From a checkpoint of a small transformer trained on Wikipedia.
Architecture: LayerNorm before each block, no biases in attention or MLP.
Training: 88M tokens, 6041 steps.
Each number is 128 + 32 x the weight over its row's rms, rounded and kept within 0 to 255. Layers, rows and columns count from 0. Numbers have three digits each. The size before them is the row's rms in percent of the matrix's.

# layer 6 MLP down, 64x256, rms 0.0928, rows 0-63, columns 0-63
101:130111122140107096136156165098073093096148132121078085130124129121172145102095133196138097132112184092111137107168102174105106095098071109043112141083121148169104167081126111120159148151145171
094:138110180093104171120161106139097114080174132115168199123118163142114101128151169075166127085116045145081112169128159116135121196094090164092102145092131079180112096123152118095139132093115112
091:105199161094114087129154115140141156080110095129098080055109177114114141131138125104096081106113100144153157127133110112123093143139138180143149121093143126100092108111162121153130122224123123
094:134062163072138145083062096111128098114133112075155141174183090123143157094133088108149105118168124154145113078134135127132116174065182104182129107141077113138175112096166128122110112123122107
095:148126125087134183104105127105141108160148106085137168155119121145125076113154113108147160116146093128103133072117141084101113137131121133121158130098146117152104081145100115101141085133116132
097:111164043178194121136142148121091072113120118088135184107107087125093187097089157066180120107071128113118121159146099140076130116087111132113130147163123163146183092138119117148118123145125141
097:144171109130131207175156115106111140180135122091114120146182149185169087126127110147142172143124094119131176119152100123119123165121115137158090104136103137143161146084125133102064103104184104
100:114138062119071155146094108179161141158059127128169106110119104134039128157160084140154117155129127127197116122174158158143150141042175151139142099143163134148168130138188126098150089141138134
104:115096148040134187151115158093136119140149112090107175101123100117119110110111107156149088134067137140163145088132134143164120107224112098140133140122142099128083111207131137147142102090114139
107:126202157144125082176117118157115127191093116099082116139118156128028157113157104058085157133150086151112068132103094154092136101142128110096160159131146116127127219196111109072150151144109106
095:140144129117151104211134184146146113141108128120097186185122119130110082134141137080137157135143167124108064166133116142086117156111129108161128105117100088137119142201132138158160142153145118
104:098122150109088193097097080102126114053139104156113119189099144143108133124183094183153139142122192154088164118141102130100121181086123140085118071148141109106108079098118120182140095111111155
095:136113118133165114197145162154207140167155121121162128167104036114130139151117125117126183140183121140165148155087126162125119092134156072163134148143101128129127118128112136129151124085098138
106:139097133175142145115116150060110117113118130136104141133068155141174130135144076136083185131143102115127098149140094120163150081148105168065147139156114148158097110098118123179160150143126097
103:119166097099133097154171128173143135087110134165159019129179119172153178125108171130088179210136199130089136092108165179126115036109075146120072113102127157131189167135103145162128112140176132
094:137119170108129098086068129107085132142165117113098091132156115122138176056086082157118136152143155124142118143143141149211135129120088120120148171144133105110104111094123130138172137154089169
103:154131114099130086083115156129122096126123160125094082109151152086097183130106142116090179122130134134199167133149083099133143141116123083151136103110153160127165136140092126124102104189130119
101:140140039189116120129124113117200130048133137167135088103160154126082130107156136107043125095105097141144173111154073205119107110093081154074095122118189117139163094112106123123036113148125167
106:122164164128071143128133173137068149135111153118162110170130162115149152144146163183143141103131106109126182140150138157183111115129087083115157122123079190086110072143163121156130096144158106
115:136129067119131181187127173162127111118138107149071163191114157096139068156177147110119099175102150131102109158120108145130139109144174138184133111076117159120182095160209132103143130155121138
101:132171143062142163152136087089100196093143143147148163067100130104102151111071125133230119165065148124140055144120105158147105110109131140147104157176165134093107135159130132129127120117108121
099:149118100114128175148128121154140080096150132119198164157106125139156132147195085173113147134176136119123113082062114169155108103121100134131137105120111126147104081078124133124144108109124138
103:136082143133134111131132121145164121170120130162082148097116076167116173158134128085126127204079106131170105162110078143184118146209141136155074127101150128048159114099124132186115154147133121
099:131141161123115187164138123123115154113161180151089108119115079144190219161110127159115125076125112180135102105083150147048157132189115162138113138183148116129109206112099140119191114161145143
108:108126145139103072129140124095078148134130140125114108088165156103145095146075153130084152115101183105214092087090137152131139188167193130093145121099119124176075109126082120107054150141109088
102:137163158165131128023128123172137132139115136162126111137160133175137108121136143157185109161170097104085102151131092153160140115127227075134149084162096082121105105151113120079141108140140150
106:143079130123104176194128144137074127156104101147163123128172239198120122109130142088063204076190141129100204122116132095097144155089148067162144133094118148098149106172143130107090118103174128
093:144153054160070129110118147160189112123179134115163095140119180144129113096072139138158153086173166173075058067125138118159114157115077130134077143133117130147107188173155132109125156085127082
097:108137100136147138112126121105052103163110107113141127142134106121119091148112115109133117091113178146126127089149126156222134116155119201091123173091135108147107108097094120155107146126111137
105:109087152104129162082153156133059151125096117085139135172130143089104116088136126188163126080114156102163154183152064086108141106101114184087085098158132059123125146138142126147136122054172205
093:124180091087196081156142140143189128152188129094164167144124146107106157115153168172196057155142102124119069162161138139116161188088111155120151137132155097136142133083157136096140175207168124
099:131080124081114185130203193163103161072171147146098166133114148128134131168146114102142102133165169092154109103124152107143141125125103145134124159096135151112090142117098148146135105125085172
107:129140112155111119114129137091082078202109151123163168140113094129182117083206131113155149112117151123162156043091100090123134134125150112211110131188146164137128166135120138139078177151113121
098:115141118132152113162113101205111091109111129111164070160124121125130183106087114204167084067086096126145150120140169103129132094138093070109149138148115099145173127124083122162147157169152110
093:124143148073146075139115086129123124097108096116084133144132176065136129127060147164100141154106077132090146141083128149091122121103125202132181139104146115149130113096097117140157086188132139
097:129157191077156182097134128079136129141132085096096079138092117107113132162101128162148159223102180122132165153117198099132139125162103162123166120162129125109135120169134133174098104088122163
097:127135102121104098133160110133172142124112160119143107118122097143157059086168140085166109147051116147124167159093090113113114153255188151101142127132097123152156078138158129186146130109121164
101:112127124137139127134119152166148165132172131162118099172123084148202093152122129188078120142120203104143121141097123122145106149147089024136097110132120129118130138187141129154080160060125090
093:126100142131169114140136094129056139103116135143088103127182116107096106135092150110137123117144147090161174209130189172152117141120148175117158176141151136117123123173154145118129095087175148
094:108122074132096172092177137137051129100093130093189139104151145098087179109085145102173126160105131145181103146119141146050134117087071131124162152101146086056158083093120124122135102064150110
099:125129169135158168120146162175119143114146105121147130148125081138193082160104126182083082099129080113104112100140070121222103136126101125151155112183133127103156150086120137132089132080125103
100:148119068139133154118119113118071160151151105141118160093108124121144132123121127152098149098129116133111139118190079094121126132078147051090105163140128121132142204110096129143131145084089104
103:125125139091113111143118126118134108090102141129129092076088116166140110152105112143120146054113129107104083081114175103148090130108161057154095134117121123152145143100158136115092137105082155
096:110072215143128052151109117148178138138120118084102192175152116122129132161115156148147111124156096099061158135158157122168139128199113096118186127106116118117099089180125125073107119143120186
107:115139102178153122096144110142116130132140100156146111090130072062137152176130112163066133154076085071094170170067157126111132141032155190124156135167123127090183098111129129086157129133106131
095:128077050225123152189088095132183129137098119123073157149127144143128136073060128101110152190116103109134154135130176146149147110127099145159100118064143111147117151176139129108116118084125081
105:136136154154116089151110120168173118112142133124162087092158169114135130129100144142142079060171143136148127135102138123153114099137114149032089115084100179092107131104155119152187136155135126
100:137076077112171170134144106151102044177070119107167100165150117135169142127212076126106073102145136175116118102121120037072129104119124191132088066121138130113075111172156140146093181142122093
094:119088168151117129157148117175194112143148118153142069131090144135108129125103070085175086151149146093151144119093099106099139140148118116177135163133141157169135103130155110089136137109127105
102:146118138198116102049121126157136121155128113141127140088100126110156092126076150069162124100121080160107119137153200090175124113147221126128113140172106113144100137092162131080120121149120131
105:122135124106131044180105202148136154102130149091140144166138194173142129134184149153126158053104118139117128051155135134121106139132128092127159115121102193117136117043146127145181131140123122
106:129184170104103099136106083154112166155132153163127144091134155077132161160107161160195128098113166111118140141134080104133103078129150163116101131145093155112184155127130124131161137104127099
099:133131115119146187105162111069089168080158158162095103015103188129124140142127147105093123122161104101128131145187163137084139128106093156215170149189125146103137099165116128114095169183129122
102:161104125096156167167108190150169166222135119139135195193126123122122129179157111166155091085121135141088115117091191137132134157118124141144180146099142132166115095091125127140110150164107133
093:134111115202084148157119071091140096164123131127163119049149109120130103097102172170106126139066151061127150082138046141127144119098126116130076165153130149069136154106132131137155095156112109
100:132184137156139105081144079113208080153106145113132140087171134091072135154089160093130113121149142164184118243099130129061116177092094129017110073095130114163152135110134126147071155106128129
106:128074162147108140157157092072126180136119128148172166141152149134146150125165113079144132075204091143135119146142179102040096175166153135111151164135154100106097219098092119099151131152123103
091:104100075131169089075094094088137139116092138161113090155148123052120107141180126114158120096167142117173106125116044108135161129144133139121103082163127052138114145188094126067149102126115148
095:122149171095146115155125167133138107119155147141139143174152123106063153144136132067131145174172124141159066057176204133108129105109141092104182133110156140133075147116124124144145153143142110
099:128142151126161188109098163095122141083135140111095157070098107146139114101116100158078129112108134124155113209116168074126083152140103053185139110095139167136114069121108137058154109150125088
104:124115122127105110053113137147128173115096135188106173203106110108105103133103118074140098102106155131150048117144119094161121128160209102138069147159141129141152078045131130161146100133174162
102:143174162098138016107128159119146138075149137145150171140137077190139110103156135145160127180088093171056176183147156179071133096130136175098090110162131121138147117138168122117132187147132085
098:124163075150159043103124107128195096175144132128092129078117063182142137102142108099093106117115114154158177186133141104156167076133133163228139082142115118171089131109105132083121120081126123
101:104134187125093125125109079099112121129121143162152088105063156225135134120179131119089134168119090125139162147174134150141132118111199149193097135121138108123098141085125121178157167143134158